Weights of a small GPT-style language model, trained from scratch on English Wikipedia.
Architecture: no position embeddings, tied embeddings.
Training: a variant of Muon for these matrices, 362M tokens, 11042 steps.
Each number is 128 + 24 x the weight over its row's rms, rounded and kept within 0 to 255. Layers, rows and columns count from 0. Numbers have three digits each. The size before them is the row's rms in percent of the matrix's.

# layer 10 MLP down (transposed), 640x160, rms 0.0679, rows 438-458, columns 0-159
100:093130150140124152117154144116115141130127132161150126158143072132150123111147129108113133114140136174120126122157105137124123157135128099145132159120092120133140136151129156150138121152099120155127145147146153137087118090119135156192107098123088088094153149096106096144152158154109089140136163122122116130080144152139108119155072085085163128105105137123125129137113142090163143151062118141167141095114181121119145101149133090141109091154141095150128136111132136097162187113102118
095:113156101099168150121136160162156123101165109115121152108124132144113115131102122124135125135142122170129132096097109108128095136108118114134090121081154152121088148110114130108120155155138112116123136132153114109127143113110118147152143117119129122108129101151130114130144104141116098118146112104171095159102176090105140107122195109087132136129128136147060103152178156071127142166103150163133127122113097118091128104140125118110166143133161144163130091204163130176139086129123147
096:122102130156098149134155135134141174172118178111103113126122093101135118133114155183153135095143147100142119157119155134097135163116170102120135113146151117135094091105123080131127142157147148094125137094140154110104173114121098173079121080113152161134102094149088133151139160107116154136103127139166100104113131116127170098127160164146098108142101145107177135114173165115155102107117120109159166121111140125106099135081143109097131128120105125126159108135139087132141128140118117
105:107097130113130082134074149155134156135093128151118141150118165111138147121127157080149170162096117135110144111113159161103121118124111160114127155153123125115132154153099167160164145077140135105153164099125122126162162117144119121148106109104129119143151093159140129158160117133103101145139144108115119122124152104159141116150159153136120126151130129123111155090049096107089168107106164113112145128102132157108132146142135181107065104105104173108153084131130142134130132109106122
096:113120149134085101097068131138138149082086073091146129138110119130115164175162082138108142138118117105084158140167148106147132152108130173067141111177114163138174121105160155117105145123112092121093149136124135141120156137145116106147120135097128157152126111147138146121121142157138182137092143104113125136182064129156146137134129122122107137114130111145095159115150134165122163103094127135122103131105121111127147101136092127135138137114122067117115138147145128151132147118154135
096:115131125111152117178145085100138122082119073110124160114132125129084178108117128098101101162156146105123108127126135100135116127132148133139130113121162140126158107148128165099138158106115106123111083136146136176136132119128137104149113162166114112139094110107145094168083163145106122157154140123153099141114135090134136125120114116080088103096103122163121150128096165138100115110177138156134116122134096114160132146140132147095171130129187152155107097176173120145117169117116139
095:137105141109119118142110159113116105097153119125107160129104106141143169152112106115090081114117087155102156131122152112126118135147129140138143116111170135176124138159154109182129126099118161138088150131111109212124125142148146121165118136163100142127157141143127129139101131131087132082129149135108090147143120135129099122134166142098069134144138121096101089124136138143126085142157136114096118134069135159163128148079122126137167140140118103165124148137179129066114117110110138
100:121178115094102149121115096114141089177166137132090112159068156123178130153124085113139151164142165177120107103076092138064130139146122134146130090110122143084151114149131113144090130161125106160147168109090125132134084153090116119137136141133117131160120133114107144137087151136126124102105133115120149108100126151145128155126160108113145120104104120155106113132166135135152144130115133097167113139139144107110103119124128150119138147113147112179157152091144161128078154109147146
091:134110050127143187183117122093159125120135141132125131152124097185106085156174125191126137101084152086130138102091137140132116117140163116130122156146092145124115142141120107147145118116128143150115112136098138132113113112090122165133122125081146108160154139155131079120154111132144117101123138132124097136168144136135107135103133140124152090132137134098158145109148141086138128133136060093128140118159167139162114097121153147136125087113133121156130109131115185163130115133105144
093:134133092123138130127123143123087157124105116165131111147117156123133090165150104151084112105125128133144126109167115142103171139148100097153144109143113171140162152135136128137136157129157121122122057126143135145125154108178125177116148178173138119112122108096084088108101133129145114141104093122130152140126153132126162117109099129127112159116127129121125095087106108170140147174084129159126121184117098106102079148174141098129123115103110138136151109154156137143172092095114107
094:121058122155178120122138123104101113115150111136125158083168082140116142130117151133134130149145152148153098144133122110137117141112142161121130152130100132129157110151106094109170147143160079107144112135119161081160106112159117135114116138125114131078145142161132121167123125110169129119131140116141160101148139152144141131124148159035112138141138124130100145151117146111104121160165105145135180106132115084127089126100136084095119112131173125094110096162160112117149109118152107
091:124157164125149127173168102137123096141144112130109149128149112120124062168115090082125058114108141100137123132136110115158096141118076143166142113135091132144142134123085156150099145130114123183120165135133128103116116140132086164146112138094117094110119149164125131157077152133124118120129152117116093104112113135135132141135141134138134106148092088164117161114150119133082114140171107122175169126101139115152133105103122174145114086137130132150129129182134177134112132133145145
097:153136167128119110112133103127141114096150151114138122143070103175117090086131129182116093083104156096150127134133184156135142116155139137112131136096101106136150138093150115146124095136102102134104124157150137160146121168153152098148132133126154152135128101147144126115107129164114107125114105169147158130145137121134140101162126138115142153111131126134168137121084119084144080089101121140093146124142103153161124089167140137103081143137106091142081096129118168145146125098164180
104:094153148117197097147145116130103129116131159120141150164150133088142148138081093124168099114079096124120134154130126109140078135109110130127104120178150153169122147164152156093079126119077078145149123115121119153130117115165148106098108188128126116160177087112136152146148144124136134101137178142145133177112119122107135145112152124132150132128127138151145122114092137157104149119113133131094068094119099109117119139163154112132096127139096115106121126147155124144146114118144129
099:096137135111124175083137111174152138105099123141150132101119156127144139125141131131122159096128191111125125116090116140155104097138139146151111096120107099107169118165154136126102153118099112157118110147128090119111139112145132125145137172142158157101115136126098093145144170078102088130131113167103085141070151117124148063117123124162166123149135137124178130150110102112132161122135092132123100196150153107103106160132119132114149142127181135137122147100092122112123126121133120
099:108149080096092113146117112133133101141122127141137139133116145139157146124162149134107130124135105106118087140161136104167122137117116131140126165174149156128129149077129150179160107094134124172169143114132101113138121172108112150140083108099133147136142144194133122139114152118142120112151133109148115125121082129135117128160150144095153101127126102075166120130120121124129120093147171162124168156127096130124123164087106129119116159086138140095171173085113148076124092090150105
111:123148090136091154118100105131127132143135152130126112144118123127146164141156116067124097098164134132147114108093147135127169090142161145171150157112109164135112146139145140149125124137108114092153152137154156142142104079102131110135126123105126132136163090097069180132120109125155135140130116145090126155149115075134132116156150102091128137135191069177150105149156126124116141113153133101141120098084098120131143147106112090173154142114107138128151143109111097119115126078139165
102:114126130123092146140103117132090138123123167103111117149148084142128175120151132146134135089164151183151142180145099133112110123118168113107108112187098150094128099119133160159112126128134118093112108119144105107133129091114092145157123143092147133119120138186149138112181102107097113095100154081135093094137140115160089133121144143141118128119129109130133125114127119122169146097133148117131161099136121164149136137136131169093106117140107113098092121151164105105120197133176104
107:103159099106141118113073150125119149124077127104115155117106128114174120157180159130118086121171131161130162162126157107104103167108097136120111133121144148114054083123091116144151154149150133106122146126066127149170154105102106150123107093121151087134128151154132144118122103130135152135138113119096101120152151130158077150126122148104121120149126155148125086123173127133143132107113110157114127129139104123127149099143119186108143151143098179129147132118165111142118151115149099
094:114108114161122122129101092150132133124121109115119128136132101111123089120101151111120108089089133128148154099112124095138149103142120112126142145080124133152066121099114131180140159140122167129164107091133148114097136130157169124149138102132119115160097124190098164187118167097126111133155157141162177139122113169134114101147116126113122115125134121110109173136133102119127123072146087126123113104115163146170136161088156129080121118137127094154124126134109186117135146157123166
102:110160151130142153131109099116128125126178133111117151133138158155136159105136147114139103092153139169158079115095130132132103062118144163186128141119125138088088114130196083181113111131142095117118092115115143132169107096112123126146105128106129132164125117147148114120144112084127120153103134161116107131121104075085111097139109128128104141094169134123152103136157099118097089142139124120107138114152129193131120125133160149097136118151155138143136174140127163105156111125141136
# layer 10 MLP up, 640x160, rms 0.0677, rows 439-458, columns 0-159
091:106107112166100109128114133105137134096145141161144113122105161155129132140112098158143140117106141114108123154164131187094153119139112131142134122139167126114146110127103110143186133145160150124112131114142136128170131138147142159097094114123153121137158114093140163128120117055155134110122145143142117092127086131155092169153070189180130148139136129093149138117115104119129113085153092107151113140095125121149143144114103153179128156088136102070122171090139129124154124128144114
099:134080143150082123113124125145125113169128152094158098122150083138151125096141140128130127111120092107067112124103120142139152145122133132079115141097141147141140131128111112173101144122176161116083128134125109093134146066087132126128073089183122126121115109135135126122109128119094154114146140148114148144116124188184108174121134149092119103126136112124144176169118123098124123148108154109157108153136134142094131144108140123135093161120140098079137121107134140128151085133130082
107:155112146168139120140158120148108138139123060173073057101165101097133160153107135155140116118152126159124116142141161153098108118109138144141173146154129164162105122168125102156166104129116155109109106115133116088115115155100117141143135128129127087125145156112099138106176096146154149152099133076098142146166151150126114109105106114117115128126124116115141097178134149088158124151109115161120128148129125090127140107115131129135151113122160140094141138140152078131123126158115075
099:154113086082141123110127136162156130114124164151124094166125158102104158104136165086128170103167085094143135115082120121148131121145179131124131152119081116057141097101138114096137101136153080146132104139105142140130129090111144110177124113145148093130162127167149121098122155132114159148196134103100114116090176133124094136128141111134150169148149145117126141108093122137117150155121107142140126147128100086110092144138131115092131131130142128134140152108118104095117110122155143
093:103113124076098122177079143107124124159067122134104094127158142157104154125132195155197138154127147096145089127164135134134173125138104148138120154120128160127158148135083117175129124124114116123104137114109132115167103097103144129113102140131100141140135134090146109120139139108140132071084147137123112103115128098163132119146145117163166113162108129146132116090090129099132134146120109121100109141154076090135143168158134121141090144162122119114121123111160127122144120131102091
097:112122106110131129095106120103113129145105137108151099143134116122129112124169159071180161131122153122132108140133121167108162105119157104119108093102106131172161121137114134179080102145144141099124107124156137162131154136136160106137120149180138184116134128111128103138126165092149094159157101146105123115130095116172113120119130144108109083114146127119160143115115121113137101107144119151183111153136144131121086152137094160148127127118170160076113107146099085102111062142138130
105:117110125094144153171104134120092160123100083119168105095108143142132131063136131097136140092143105126132127131117130109132146146107168170149118134154108153116114145125124150120167118161137175108119085131109140147132144122136131140129125117116163118102104162138099113100127162147100141161131108113087140137169090148158155131090053097143139143103129148149140110120138116178083128078112105114139103120132126167108141206176108116127137129129120116090107100144110112159135120133113122
097:142182173156138125132164132119129144158081131113156144086140109109110148144135109109120113111076098134129145133136139129107093133111156152102119101128129116140133121123121123080119114152138118102172159118113157137122176159156133112099110128124081090081135083144140105129107162162106138148134176139159160090081133139168138114124121086175125101100163109110118093124108159149087124154118175132137139087121131115108131140119114133126115167166106100128131156142121135072155153159134119
097:154110117155073096117195135186137128121139119136137142148123177158108105103116110132126188126128140105133153116181126108166095115116146125137152200134149071119155123147139125122108130167126151129135125113129128110115127115134120145163151116149109131128120138144144130151150107137098123122130144104097162088120109121145106103137119149116130133109160112135122082168078122132115118105152176130118076125151110131125179196112073098137150113122100116149105153101151134142121111120112134
093:110138115115103111143159162123148111095141102155115126139110129111137084118153143159151110102105144117114148106140129142137136132122115091111123110102104070129158123127155170143130078164131164080115117136121083162152118127126136119183145113152116124154139124091102129082125146103095091144120132178132111139083129127165131094159146134114148106168144095125141144164084134104152164109148141133127098147074135083131127163162100114139124146100103142120159097077161090124126140142092139
091:150130112126080132115125104106084156130122156158169133118125160116136103121157102179092158135107119115157121130163104113107131139108124088117160128131150155112113122115153097127114117130100127123162131090135084110130191136161134111132143100098163128122101150073103115090124110134119155170146150134160134110133116053129117107099111056115128174115115154106126103136132109136096168120141092139127142130138131107103096123173159114109087147117171147136096119123141116122139113159127093
101:101152124125124106116128101144150187121130098122114088114084072106140125148147115131172171138158127174116095125123118136124147137140102151099121128096150135127106146168111166092129131124129168132095112145155152098132179107111148177108151126161102125152085159106151096158162112129151143120114122120082143111173156149082124145072165100129146162152125097120158154154125135108125125144131138114145122156117136141140113129123115122178116142103095146133142111142144080133092150167097138
110:111126156155112135135174111109159105163128098149092155096121121171142143109142167132120121109134121146114131111184133087131141076139146154175140098137094125114099133100104148151190129106163149123202164076145128139139093145134147135149129161145133144148124129174142161118123156100101093104119149117109147132125137132120160075135124126143090097110142146136143151101099149130120121115109121111144130119121122131141093109107132130130106122146124098082131093053092117129144089144136140
102:121107073109131166084122113152132160150114095146173108135119135115127131163137114144122091137146143116186151129137107152183133097128103119167095124164129113130079158142170176160115114100127116103120102119148168108095098172128163122148152146119139154145102150112154146123110136131119160111109183148140126154141123145110095122140144140143129148098160078108122093116165117117123174130135133106103125143094082107113104095117106091166140125114134111122128099149162128130160089133116158
102:154138136089153136140166091105144142156115107133148124154108094147144119080135125136148133145103132132137107117137097072108141182139158154159128077118095143117115147111178113077115115137105111122112123135121113135133076148145129091158112123108120131156108145101158100142160184133126136111116086139132138142179123113135173127116121150150117128141146127132130117107116123154134139151134128146150077095155181139146125047152138120118150121102132108164155116122126082085128132094145084
109:116109093074111078183087101148100109136087122130136103081148114089141126124176131094137117108117115156094109136147162158148137140146160148107097143108137126152173118103079132142156097147169142123139122152085110098124158143135145134127163103131159124130068095110157132096110109147109113107112091123112123106127172127141143148107101132108129122148166150127142113110112124076055112103150164099128123105129140098139133134125149135117103103108139139146120126153137112125089128117126157
103:095121121133133148126093101106103154154128156152151119106142124150125157159122095143112162127179121114105147135125116125142129133159133138171100105153133133110111113141112168101124144129137102124116119163052159091110134153117121114172115098091142132121139082101188113158102137149109138157105107149172091152117146184135088139158153111107128127099152110135130096122126098099145160118097122125105086118119132096149164138130133115082149143075101116101150154114167171149125150128141148
111:124118114110184140117084079138130181125136131117130105134127107130142102106107123162167144127107094130140122155100132105115133145073110151118112121134176139091087148130142108171086155148145126091115104159108121154181139145122098153115157130125141168147118193102126147126133143104156178113151113162098131109076148146149116159120108136150147128108122196128130081154129100099124154159120152149122143111135117143098129144123112127119149121116099109128154123117115103117110176093132092
098:124123118129146132148099127115125102122151087121097142093139113121097119138149163138166144137119129154105124124117103094166144143152064150118104099128181106126071114144120131127104110102129148086139111123128123101163121153132135139159091125159109084158141105139128163118149120119120131143124108126079141143103135136141112171070123127148216151133148100141139099167086112177152106138129123162095130137135154135183127149116128089115129088133102127139162101149102120129118131097107094
102:138117124100101179131173104113161115107146151137137096115161143133099167147131113132112135134110118158099107125143111104113140094106127160158137165112112133129139093138118137148121097139147135138081108140139153143120152127106150122134123108118135157150145129107128102120146091101085142120149151148134054108149119113144107151129120158152144125148104119098133076138173107107116163144165160097187137114148090133119130157087092054116106082156150148111081134146168122099156130133116150